config.toml
n_layer = 12
d_model = 128
n_head = 2
n_kv_head = 1
head_dim = 64
d_mlp = 320
vocab_size = 8192
activation = "swiglu"
norm = "rmsnorm"
norm_place = "pre"
norm_eps = 1e-06
positions = "rope"
rope_base = 10000.0
rope_fraction = 1.0
qk_norm = true
attn_scale = 0.125
bias = "none"
tie_embeddings = false
parallel_block = false
init = "normal"
init_std_qkv = 0.0589
init_std_o = 0.0
init_std_up = 0.0589
init_std_down = 0.0
optimizer = "soap_variant"
lr = 0.00449
beta1 = 0.95
beta2 = 0.99
weight_decay = 0.075
lr_head = 0.00747
warmup_steps = 120
schedule = "wsd"
decay_fraction = 1.0
decay_shape = "linear"
final_lr_fraction = 0.0
batch_tokens = 32768
seq_len = 512
doc_mask = false
train_tokens = 110200000
steps = 3364
dataset = "wikipedia_en"
Each number is 128 + 32 x the weight over its row's rms, rounded and kept within 0 to 255. Layers, rows and columns count from 0. The size above them is the row's rms in percent of the matrix's.

# layer 8 MLP up, 320x128, rms 0.141, rows 289-319, columns 0-63
size [103  95  91 105  96  95  99  96 104 105 104  98  90 103 103 105 108  99 113 103  94  94 101 103 100  96  99  96 101  96  95]
[[173 160 109 101  95 133  88  39 118 124 118  97 143 170 167 109  84 149 190 166  89 153 119 102 126 145  81  98 105 119 108 161  65 117 102 134  97 104 121 110  71 139  83  92 130 187 174 117 142 111  95  75  77 123  82 139 175 102 150 127 198  85 165 144]
 [129 119 165  95 177 145 150 133  44  97 166 143 128  48 125 208 126 136  98 119 123 120 139 135 123  95 114 134 142  44 157 133  84 150 143 168 137 138 126 126 111 170 127  85 148  92 144 102  72 140 137 107 136 117 121 110 128  84 128 132 146 127 155 182]
 [ 99 147 113 121 134 199 146 131 160 134 137 135 129  90  88 148 125 128 174 157 116 154 139 166 110 130 105 186  44 122 183 106 137  96 114 117 133  78 117 141 161 175  86  93 121  77  88 143 138 115  81 118  91 144 177 141 138 140 121 140 140 119 130  57]
 [ 86 139 153  97 149 122 102 143 147 111  83 128 168 138 106  63 149 182 118 163 185 115 107 131 146 126  70  98 135  81 112 106 124 158 105 137  76 127 175 226 120 134 161 126 156 172 125 135 136 162  75 126 139  70 113 120 180 151 171 130 128  82  89  84]
 [158 128 145 167 166 158 199 143  81 168 142 105 146 115 119 124 134 115 153 116 109  99 143 171 123 132 148 120 101 160 183 103 110  74 160 151 152 148 111 142 153 105 168  96  80 135 135 155  73 126 102 109 175  65 118 121 102  71 185 171 125 147 160 154]
 [104 215 157 150 114 130 110 111 132  99  95  82 139  88  97 102  40 135 129 135  73 101 123 105 162 143 144 123 151 188 119 106 112 149 179 150  94 130 128 135  66  82 137  85  99 165 152 180 120 106 103 119 124 178 141 146 161  74 117 122 119 132 156 115]
 [157 154 157 104  68  40  78  80 160 123 214 117 104 136 105 117 181 160 127 113 147 151  93 125 136 119 116 141 113  88 143 135  89  83 156 121 122 164 178 140 179 154  56 160  82 101 158 152 143 124 162 170 167  99 131 100 193 101  79 105 124 150 126 135]
 [ 95 190 111 146 166 196 160 151 169 121 103 131  93  71 121 134 166 140  78 106 144 135 172 117 165  96 174  62 157 113 128 174 140 124 130 121 214 120 133  71 143 105 107 108  59 184 132 111 171 149 144 120 187 184 108 122 111 124 103 202 109 154 102 117]
 [ 83 147 108 146 181 116 188  95 117 158 125 158 111 103 101  41 162 124 112 134  59 134 107 114  94 140 204 124 175 124 144 194 161 117 139 136 164  78 109 133 121  75 123 123 138 137  75 131 176 219  81  74 152 124 100 126 140 121 160 144 127 111 156 126]
 [170 154  82  98  79 180 152 115 129  89 169 115  91 148 132  90 182 140 157 164 150 146  91 130 136 145 151 160 120 156 120 174 117 143 171 119 121 128 124 135 131 125  95  59 134 119  69  79 140 118 132 177 146 111 122  65 136 114 140  82 128 114 164 119]
 [143 144 126 152 143 103  73 106  87 163 122 155 158  46 160 124 127 104 116 164 162 147 133 163  97 135 131 133 141 161 128 107 116 142  93  53 160 144 164 105 153 177 144 130 101 157 166 163 144 109 105 154  99 112  99 103 167 113  89 100 146  91 180  82]
 [112 177 137 116 151 100 110 158  72 108 200 107  97 151 152 163 151 131 160 118 108 147 175 109 149  91  70 170 129 124 113 127 131 160 192  99 171 134 164 101 160 178 121 169  99 184 114 109 115 149  96 125 187 150 140 136  85  89  97 126 157 157 100 144]
 [128 147 106 175  98 137 102 151 182 122 138 109 129 167 163 118 101 142 128 136 110 125 129 161 141 187 120 157 144 140 141 194 131 119 143 137 158 156 153 114 111 117 110 120 184 179  72  84 116 170 108 136 138  57 175 115 108 149  71 152  97 129 141 128]
 [ 93 141  95 113 183 100 108 169 154 109 133 141 120 122  84 124  97 101 110 175 121 163 107 114  74  42  85  64 113 148 180  74 134 168 126 105 146 122 161 104 108  91 116 121 174 145 165 142 170 141 102 176  56 179 164 114 159 176 123 103  90 181  92 141]
 [121 112  72 146 123  89 109 219 198  95  85 135 132 110 156  88 140 136 135 124 150 143  50 120 143  89 130 122 141 204  98 138  68  98  88 112 187 117 136 109 133  78 143 116 147 131 158 141  78 107 146  94 169 178  95 185 149 178 141 136 104 116 156 122]
 [100  78 139 169 118 124  87 165 115 183 175 152 123  98 134 151 116  94 185 141  93  67 187 157  42 103 173 175 147 166 124 119 139 114 177 110 131 121 142 165 144 151 121 118 146 125 163 123 123 163 125 107 119 167  74 123 120 112 117 182 157  84 120 178]
 [100 158 133 121 181 129 180  83 112 169 135  88 124 189 168 168 149 154 133 128 145 118 110 138 100 120 148  86 113 157 146  37 116 174 132 139 135 116 139 133  82 118 134 102 114  94 137 198 154 145  75 160  92 189  87  80  79 176  94 112  98 126 147 113]
 [159 141 116 103 123  96  76 133 105 105  79 161 132 115 223 126  57 134  97 161 129 135 125 106 169 124 139  82 166 184 116  91 107  95  80 109 111 176 142 129 108 104 130 109 104 146 114 152  85  81  91 115  49  86 124 129 101 127 143 105 116  88 106  94]
 [218 142 180 110 131 154  87 116 184 153 129 150 157  75 112 123 153 121 155  93  79 116 158 175  83 170 123  71  65 105 132 135 142 103 144  85 144 141 124 107 159  70 167 135 141 139 138 120 135 148 149 161 111 145 101  84 166 146 151 152  89  75 151 169]
 [125 103 166 168  41 100 138  86  99 131 131 101 108  46 117 164 148 171 101 129  90 121 121 134 190 144  75 201 124 123 137 168 151 139 140 118 112  82 134  91 113 163 121 135 106 137 135 145 160 196 105 106  74 113 123 105 106 137 136 101 128 133 141 124]
 [157 137  96 111 198 107 171 142  88 112 126 148 156 141 123 137 178  80  92 170 162  94 168 120 126 117 151 150 152 151  68 129 164 223 138 143 106 136 136 104  55 180 155  93 125 129  98 156  92 122  86 163  92 110 147  89  70 123 181 127 158 123 121 157]
 [116 181 206 146 135 140 115  98 119  86 102 155 114 107 165  83 160 137 214 143 137  88 134  70 112 148 113 146 107 163 126 146  99  78  68 149 100 126 102 153 147 144 100 190 125 200 108 163 114 113 130 135 147 117 155 155 120  79  93 103 179 136 150 170]
 [119  84 161 146 165 145 159 151  51 171 148 111 172 117 116 134 131 113 182  51 124 104 172  68 131 114 123 115 135 168 112 132 143 177 152 130  98 163 136 167 142 155 153  68 107 122 130 147 170 160 104  52  58 171 138 168 124  68  82 135  93 148 125 122]
 [142 181 111 102 174 142  86 111 144 110  57 162  66 132  97 123 177 155 127 142 165 158 156 148 111 172 146 102  99 115 134  79 191  92 152 123 111 120  78  77 167  80 173 155 162 115 149 119 107 128 163 105 101  93  60 123 106  82 124  96 161 163  91  85]
 [ 96 105 133 139 115 146  97 145  90 155 125 142 101 128 119  86  93 158 159 160 138 188 128  73 134 135 149 176 147 182 133 179  72 110 193 118 149 120 138 177 110 127 142 166 120  99 175 143 100 108 116 143  91 118 117 126 170 175 114 181 172 100 142 144]
 [104 169 128 135  96 100 127 166  93 125 105 136 142 138  95 114  79 139 111 108 203 113 144 137 139  74 139 120 139  83 198 120  88 130 147 130 104 160 159  84 105 126 138 118 109 168  65 147  79 121 137 193  92 125 116 139  80 122 176 160 159 138 120 147]
 [117 121 146 102 121 130 129 101 151  90 117 115  73 100 166  90 185 124 134 123 123 168 160 139 157 143 110 154 154  81 128 172  63 117 136  80 144 160 158 176 171 103  84 135 124 107  84 143 135 117 134 117  95 137 122 103 154 144 160 166 146  90 164 130]
 [139 122 126  67 170 132  75  79 141 124 137 159 147 148 123 174 157 144 105 160 137 227 119 152 105 150 114 132  99 147 164 131 115 127  95  63 110 107 173 170 114 146 165  96 143 121 114  84 121 130 132 142  99 217 125  93 156 128 134 134 141 129 158 101]
 [ 56 168 160 121 155 135 155 134 143 144 148 125 196 147 120 140 109 135  97 107 153 200  82 170 151 153 132 110 109 116 167 109 127 141 130 153  87 139 183  37 129 129  96 160 207 170 170 143 168 138 113 102 155 157 124 115 112 126 137 141  86 157 176 143]
 [ 91 111  85 137  76 103 102 112 130 120 132 122 181 130 125 115 114 147 102 152  69 135 126 197 134  61 143 101 121  91 105 113 161 152 123 130  79 152 142 145 127  76 129  99 145 149  95 113 111 101 151 122 114 134  93 137  89 118 135 153  64 208 169 107]
 [ 95  75 142 175 170 139 107 107 115 121 142  45 159 127 134 192 111 102 128 166 106  86  94  95 173 168  87 142 154 143 124 149 111 129 122  76 121 142 119 188 116 119  96 127 196 158  87 120 184  93 144 132 157 102 115 155 129 120 109 130  96 169 126 162]]
# layer 8 MLP down (transposed), 320x128, rms 0.131, rows 289-319, columns 0-63
size [103  96  99 105  93  97  98 100 106 102 109 100  93 102 105 100 112  98 114  99  95  96 102 100 104 101  95 108 100  92 108]
[[168 125  66  73 127 110 110 173 149 132  59 155 182 162 172 125  75 164 173 130 132 106 133 139  74 101  79 114 176 151 146 131 155 144  79 170 113 152  78  83 150  88 193 135 137 131 163 158 111 131 102 113 129 119  87 134 155 121 160  94 121 114 129 118]
 [201 162 112 206 117 113 121  77 146  73 134 143 151  96  89  76 131 110 166  77 103 154 156  72 128 142  94 126 110 149 139 135 189 173  99  96 178 174 192 148  74 140 152 157 110 154 111  84 121 129 117 148 134 113 111  90 183 122  97 138 128 105  78 121]
 [182  53 124 111 134 109 112 175 120 149 145 136 124 103 108 182 147 136 116 110 123 109 143  76 125 141  88 140  91  92 139  69 102 125  85 127 131 117 172 156 150  52 135 105 113 202 116 188 194 205 131 136 149 125 151 136 108 126 136 131 104 116  79 131]
 [127 118  95 141 108 176  44 140 121 128 133 135  82  87 125 120 203 108 144  96 151 115 126 165  98 185 144 154 143 112 135 113 167 122 122 131 139 140  73 129 173 146 144 151 172 142 194  99 137 142  44  82 104 119 187 151  99 201 139 131 123 148 106 110]
 [117 162 119 143 112 117 129 133 169  95 206 119 115 101 108 127 129  81 132  96 131 138 126 155 141 128 103 169 173 127 103  98 117 130  98 126   2  99 154 110  97 140 108 128 151 107  28 110 187 104 116 132 160 212 103 144 139 203 113  88 114 131 116 117]
 [107 119 132 121 117  70 130  93 136 137  81 110  80 106 119 120 150 134 165  96 168  96  87 138 118 131 146 135 102 162 143 145 156 133 136 157 106 103 190 130  47 245 145 130 148 108 105 136 129 154 116 131 162 116 128 124 174 137 106 160  90 139  96 107]
 [144 114 124  94 141 136  95 156 137 138 102 134 113 128 131 117 121 125 159 107 139 110 165 172 149 143 144 116  69  90 132 120  87  85 134 128  85  69 112 200 171  99 163  87 169 101  76 254 134 156  92  82 145 108  87 175  76 104 105 121 160 148 103 138]
 [140 189 143 139 156 139  83 136 136 114 131  70 129  92 149 122 212 130  63  94 147 158 132 120 129 127 190 107 175 101  92  91 129 169  67 159  96 127 143 148 130 130 146 116 162 177 134 130 118 130  53 158 155 142 124 127 118 170 138  95 144 166 138 165]
 [136 180 136 112 102  91 146 183 128 155  83  60 173 133 105 153 142 132  96 139  84 151 165 136  79 156 104 114 133  88  90  91  77 110 100  81  91 179 134 135 120 105 128 122 150  85 119 129 157 139 101 174  80 102 119 119 142 141 155 160  97  95  98 173]
 [159 144 167 124 150  69 126 144 141 199 140 164 148 143 119 150 134  82 137 118  65  47 126 159  87 134 105 170  92 138  90 152 109  86 124 153 147 108 139  99 170 130 159 126 130 114 170 103 176 138 100 172 165 158 127 128 139 130 164 121 106 164 103 135]
 [114 141 116 122 127  76 164 102  74 123  73 182 125  77 139 115  56 113 123 146 109 188 165 159 150 164 110  62 163  48  73 140 151 122 118 155 146 154 123 127 129  84 158 173 141 136 152 133 194 117 110 132 125 103  49 164 134 110 124 135 140  80 104 128]
 [ 65 155 139 115 149 112  95 160 101  89 116 159 158  90  69  97 139  85 191 143 111 192 156  68  57 139 143 162 135 136 149 110  96 159 119  90 154 125 136 161 149 115 116 120 153 148 134 164 117 148 151 137 148  56 102  92 119 134 110 103 132 160  70 113]
 [112 111  90 113 146 163 128 127  83 144  74 123 140 112 107 176 155  80 148 135 168 133  91 138  34 124 114 108 113 100 114 185  85 115 149 109 166 112  66 120 150 195 136 104 103 140  86 117  93  96 121 140 104 140 161 136 177 133 178  99 163 154 156 139]
 [149  81  58 106 163 184 130 119 167 107 165 132  92 127 144  69 117 146 124 110 109 143 140  62   9  91 138 156 113 165 142 139 105 104 134 130 120 139 131 118  80  91 138  92 178  74 170 120 135 155  88 158 172 122 173 113 150 139 144 136  86 130 117 105]
 [ 93 132 150 168  98 109 130 148 113 163 140 167  97 149  63 123  71 162 183 124 152 127 159 114 168 118 157 196 154 165  73  99 145  84 139 142  85 133 145 109  81 106 170 172 107  82 106 123  72 124 195 115 121 107 142 151  99 126 152 139 153 127 118 150]
 [ 99 128 130  47  79 100  96  73 129  67 130 119 155  99 133 131 111 139  88 101 148  83 143  62 115 143 132 119  79 135 114 129 109 143  74  75 141 171 159 134 142  96 118 161 114 138 107 135  98 140 173  73  99 117 144 153  85 210 168 140 104 100 117 123]
 [ 96 153  72 157 138  81  79 151  97 137 118 164  69  94 121 108 109 107 128 128 100 153 141 219 156 111 119 104 128  95 123 121  49 109 153  81 143 132 109 173 180 142  94 142 128 111  93  80  88 133 161 193 134 109  61 144  96  93 160 106  86 106  85  89]
 [186  94  82  92 130 127  86 179 139  97 127 125 106 111 157 128 138 141 144 114 123 100  82 155 178 118  89 193 176 185  83 136 115 107 171 105 101 138  76 138 130 127 120 157  90  48 147 116 120 108 118 119  91 114 226 125 111 183 165 162 114  65  96 123]
 [136 138 130 194 129  58  96 161  99 116 132 112 142 122 137 154  81 156 138 112 106 137 145 124 117 133 119 149 159 109 123 150 113 116 112 112 109 124 119 155 112 103 112 164 141 116 195  63 178 166 112 125 164 173 106 127 151 106 125 129 148 115 132 110]
 [ 74 165 171 169  88  91 110 149 145 158 126 152 112  89 144  90  85 133 138 153 152 226 103 180  81 163 119  71 180 190 100  86 158 140 135 104  25 115 101 119 122  94 115 116 125 164 165 118 145 120  99 211 158 155  86 170 177 118 152 151 119 153 148 160]
 [133 144 115 191  83 120 155 146 108 170 193 121 135 120 156 133 118 169 132 113 156 161 139 244 145 134 147 140  81 158 102 147 108  94 108  95 102 134 134 172 119 146 106 101 124 111 106 132 168 175 110 118 151 110 119  84 116 119 187 125 150 165 141 121]
 [218 107 127  99 164 118 127  99 152 102 177  61 107 123 150 138 172 142 127 113 124 132 122  40 105 141 138 115  88  94 130 175 141 126 172 156 114 148 112 126 119 103 136 196 127 106 143 139 112  30 151  64  61 134 102 123  68 121 126 100 156  89  98 188]
 [133 135 123 111 118 132 122 128 136 172 156 152  82 124  96 134 137 115 139 146 114 143 159 176 148 129 100 199 120 144 143 133 154 128 179 127 140 173 133 106  64 141 112 141 150 135 120 127 105 177 146 135 168 113 101 123 126 161 116 113 146  99  57 111]
 [188  80 122 149 122 138 167 107 111 106 115  79 138 128 114 146 149 132 131 120 140 121 133 176 188 178 138  78 160  93 100  90 160 121 121 140  76  93  90 118 149 121 181 114 110 153 118 144 150 138 106 101 149 116  41 151 145  69 185  88 114 143  91 116]
 [166 101  70 183 129 115 145  86  77  79  96 126 165 146 164 122 158 118 110  97 177  72 148  82 105 140 152  77  71 124 114 176  95 111 125 155 122 138  81 128  76 166 110 108 147 111  78 113 134  51  96 144 142  89 158 170 176 141 142 134 113 127  90 157]
 [113 139 179 133 163 152 125 166 117  93 133 151 154 133  84 115 124 135  68 126 133  87 100  84  99 134 147  86 131 102  75  92 154 103 107 131 117 150 112  90 101  94 180 164  63 109 173 137  99  81 113 157 157 108 132  96 203 116 113 144  97 128 196  89]
 [107 127 128 143 144 111  93 177  96 119 151  71 128 195 152 114 152 100 124 154 139 139 125 139  90 158 160 143  92 131 157 124 184 143 116 150 162 143 102  89 114 163 122 102 142 164 107 114 175 127  91  81 126 126 136 111 120 130 147  97 118 112 148  85]
 [158 156 160 107 149  78 153 171 126 160 108  98 131 174  92 130 102 177 215 135 103 105 139 255 154 137 126  94 125 140 101 103 161 104  84  85 163 108 107 101 106 128 112 131 164 136 135  70 124 109 132  70 160 158  97 144 159 123 178 130 167  90 139 141]
 [117 131 108 124 100 116 137 156 161  77 175 176 151 113 198 116 169 154 185 100 190  86 134 102 116  82 109 121  91  51  82 140 112 146 131 130 157 164 139 102 137  97  96  91 155 129 151  91 187 125 179 170  76  99 141  61 139  73 125 129 148 141 125 149]
 [ 94 124 120  82  57 113 131  62  95 161  68  76 100 129 178 108 149 110 116 145 145 118 145 134 148 131 134 102 116 117 116 109 127 188 134 124 176  95 136  72 118 170 131 133 122 122 138 144 158 140 109 136  69 166 143 112 149 118 113  89 181 111 139 148]
 [118 140 144  98 113 124 151  91  89  57 124 118  81 112 184 116  76 114 126 123 128 143 197 194  97 179 123 150 134 145 114 117  92 134 116 112 125 133 105 112 125  79 145 173 184 142 136 179 111 138 134  67 122 154 157 135 119 139 139  94 105 141 121 171]]
# layer 8 MLP gate, 320x128, rms 0.142, rows 290-319, columns 0-63
size [101  96 100 101 103 113 102 102  97 102 105  99 106 110 108 108 113 104 103  92  90 103  99 104  96 102  94  93 100  95]
[[150 149  80 128 123 141 140 145  94 174  64 210 150 202 176 109 148 128 126 155 104 138 139 157  98 139 132 110 110 140 193  46 100  48 144  90  59 126 129 179  90 132 140 123 110 137 147 156 111 136 133 162 110 140 118 178 177 123 165 153 140  87 113 105]
 [106  92 113 114 109 160 148 149 146  79  82 100 120  16 126  96 150 123 138 131 143 102 133  97 138 108  58  87 123  89 117 107 118  75 192 156 124 118 109 112 111 108 115 129 147 122 111 158 106  94 153 135 117 112 188 129 113 109  94 202 151 170 112 154]
 [151 112 154 170 142 166 121 165 125 146 135 122 107 156 177 144 131  94 109  93 106 182  98 150 162  84 144 133 153 129  91 116 122  79 103 117 126 109 180  82 148 176 159 148 143 154 147 117 123 104  81 183  43  96 101  59 121  78  66  77 139 115 165 147]
 [110 100 124 125 142 153 115 121 188 127  63 123 178 134 110  98 161 140 109 225 185 100 124 164  95 123 109 166 142 106  91 110  94 156 117 115 182 156 127 123 128 133 143 183 155 165 162 170 100  32  80 107  89 127 167 145 147 145 163  97 192  94 135  88]
 [115  84 156 104 133  81 156 173 148 110 126 125 164 168 129 156 178  41 151 139 164 124 119 123 105 113  92 119 126  99 120 117 144  88  92  80 164 186  93 180 176 181  92 148  98  58 133 156 149  81 107 136 107 136 138 156 109 184 139 153 146 136  89 133]
 [190  92 115 138  91 120  81 169 159 107 142 182 114 165  88 145 188 171 159  98  81  86 147 111 132 107 173 148 100 137 134 101  90  65 104 148 132 129 130 172 150  91 128 132 130 119 113  57 149 122  74 171 109 167 150  80 169 142  54 107  49 164 106 100]
 [154 169 109 126 185 110  90 179  84 126  85 146 115  56 141  85 193 191 156 114 231 146 153 162 146 136 197 124 101 110 105 153  90  65 174 101 100 105 108  92 140  79 136 149 104  88  79 157 172 129 136 123 128  84 124 112 166 117 166 146 157 103  87 107]
 [131 126 103 108 117 141 102 159 115 164 151 122 188 143 149 124  86 153 169 129 133  88 177 126 171 133 136  82 149 123 181 137  70  89 110 140 119 120  98 129 156 114 151 108 142 196  94 130 125 105 150 101 121  98 113  87 149 180 175 176 114 120  87  90]
 [ 97 119  95 173 142 114 168 185 131 128 186 158 127 126  94 125 133  62 122 144 149 117  73 141 138 123 143  77  76  84  93 180 137 200  88 118 129 145 166 121 126 102 122 126 126 117  91 116  79  87 137 161 133  30 140  84 154 110 126 185 103 154 159 158]
 [113 160  92 144 141 128 116  98  95 150  88 116 116 150 164 132 133  88  90 160 126 105 155 126 103 188 141 153 127 121 153 113  88 128  73  89  93 156  96 158 151 168 126 128 106 114  83 113 133  93 126 119 126 115  94 136 203 138  92 139 182 152  73 123]
 [ 76 100 103 184 121 130 200  67  92 136 136 152 176 130  79 102 149  74 110  99 147 182 148 113 109 153 109  78 108  78 108 130 117 116 169 130  89 148 103 205  89 119 136 110  95 115 119 123 130 161 173 143  92 167 118 179 170 104 115  91 100 148 126 181]
 [153 132 161 130 202 123 168 153  50  87  91 143 183  70 125 121 142 136 172 130 138 143 135 116 137 114 163 155 126 127 136 130  81 190 152 136 159  83  81 126  93  90 201 122 172  97 135 105  55 120 140 139 131  90  94 118 121 151 198  60 134 110 109 136]
 [ 94 117  94  79 123 145 143 193 183 149  67 150 140 114 166 135 167  69 157 160  68  96 170 152 107 134 203 138 153 142  68 128 108 163 148 128  95 112 112 125 124 110 139  78  81  30 125 123 110 141  74 113 123 145 130 101 113 174 125 102 135  81 146 125]
 [ 71 117 125  85  89 188 127 133 155  99 151  95 195 122 168 124 111 143 134 112 162 109  69 109 125 104  77 133 113 169 108 144 141 109 119 107  51 100 154 108 174 141  72  92 150 127 146  76 176  66 140 189 179 140 110  82 149 186 136  97 108 108 107 119]
 [ 83 109 160 117 101  62 117 148  94 162 142 145 117  81 158 146 145 115 172  96 144  87 137 141 141 165  61  89 141 104 126 113 103 151 145 137 159 134 142 127 120 105 127 155 162 159 131 159  68 142 139 158 107 139 132 140 148  96 145 102 138 124 108  98]
 [166 177 102 128 160 163 152 134 123 141 152 135  83 174 119 188 120 137 129 138 112 136 181 130 126 158  79 107 118 140 114 104 104  83 117 133  84 120 131 195 184  86 113 124 146  69 125  75 158 100 101 124 124 113 159 145  34 168 128  74 111 155 104  86]
 [114 149 133  66  95  68 135 106 199 161 134 102 125 133 134  94 113 120 130 113 133  96 149 108  76 127 162 187  90 161  90 124 174 153 162 117 102 117 103  78  82 134  60 132 174  97 107 165 152 160 167 137 127 102  74 109 123  85 152 110 106 114 105 153]
 [152 131 147 156 146 112 155 118 135 126 149 103 173 184 109 188 112  79 138 165 145  99 165 139 126  20 150  98 123  81 133  79 156 127 149  87 119 124 110 101  99 151 168  98 180 142  70 174 113  91 155  97 144 120 175 100 153 138 136  67  84 107 194  69]
 [138 119 120 130 140  99 168 127 110 104 143 132 107 164 148 134 108 107 144 114 115 109 120 130 199 155 201 209 132 153  67 126 125  77 132  95  73 171 110 130 169 133 162 150 155 144 142 169 162 132 119 123 127 132 184 103 141  96 143  79 148 106 136 110]
 [ 93  91 100 125 136 105 135 154 200  84  91 100 131 128 109 156  76  94 145 174  95 160 125 133  77 159  57 123 103 184 159 157 137 100  99 173 150 163  90 118 115 164  91 137 139  59 187 134  91  77 126 146  56  94 132 132 162  88 113 129 153 170 136 130]
 [149 107 147 185 106  97 162 166 111 136 145 149 142 127 138 212 119 112  81 141 189 146 173 143 170 159 122 182 167 105 104 152 179 101 134 105 160 132 114  90  89 177 109  72  89 122 138 128 119 136 117 139  70 116 134 157  90 158 120  74 148  78 139 146]
 [155 144 121 123 138  91 124 143 134 122 119 153 141 125 154  86 128 174 121 136  95  93 172  98 173 169 154 156  61 131 190  47 146  97 157 162 182 142 135 128 165 134  74 145 125 114 127 138  99 158 107 142 129 117 151 114 143  95 131 140 157  66 134 175]
 [ 84  73 171 219 121 161  73  74 183 139 102 101 142  77 111  90 151 116  94 145 100 156 134 170 138 150 132  98 167 163  51 137 146 136 134  91 122  82 134 105 153  89  92 146 144 141 101  99 148 123 111 140 156 207 122 124  86 106 154  92 124  52 117  71]
 [ 90  53 143 155 134  89  97 142  99  87 157 114  81 135 163 141  87 101 156  99 127 106 112 138 114 157 119 135 189 114 134 190 106 140  98 129 135 120 145 199  74  98 121 131 140  84 142  90 124 158 136 188 160 210 134 106 144 128 134 139  58 148 101 145]
 [ 68 158 103 113 168 145 154 137  98 161 108 148 178 119  78  93 121 138  83 132 149 120 123 159 159 153  82 119 108 129 102 153  55 115 137 156  84 113 109 124 150 148 186 132 101 118  93 106 149  70  85 156 166 103 134 190 108 121 182 142  95 155  65 117]
 [145 159 126 180 109  99 164 116  97 143  80 146 122  94 129 147 113 102 119 129 175 113 166 150 136 102  81 115  82  99  89 107 106 145 132 110 111  86 120 176 110 174 134 137 164 123 205 131 138 104 140  96 128 107 149  85 168 108 162  91 191 202 110 122]
 [119  80 108 176 175 122 127 125  78  63  81  88 130 135 106 124 145 105 119 159 102 129 136  82 171 164 158 152  76 140  98 109  83  99 116 118  61 117  51 145  59 149  82  95 154 159  77 139 102  91  86 141 109  86  98 163  95 137 112 135 153 125  87 166]
 [166 115  75  73 158 118 154 166 134  78 100 101 130 139  64 105 160 167 154 125 133 133 178 144 126  90 137 138 162 180 123 167 141  89 118 112 139 172 139 163 166 141 117 138 122  93 140 161  76 141 203 112  61 123 164 131 179 130 110 132 151  78 158  85]
 [126 135 165 151  90 171 155  69 131 138 148 130 155 100 192 162  79 100  92 138  89 146 143 115 163 105 171 104 165 108 145  84  84 151 171 154 120 156  44  72 100  83 128 162 119 136  56 125 106 117 172 174 167 117 129 166 140  98 166 104 128 127 141  98]
 [111 157 165 105 161  95  93 164 131 127 171 124  86  97 142  84 131 158 145 135 121 140 181  89 106 134 163 106  50 126  75 152  84 123 175 120 169 108 191 102 104  97 109 155  96 111  96 127 101 141 175 144 105 129 173 132 137 183 138 116  52  74 165  57]]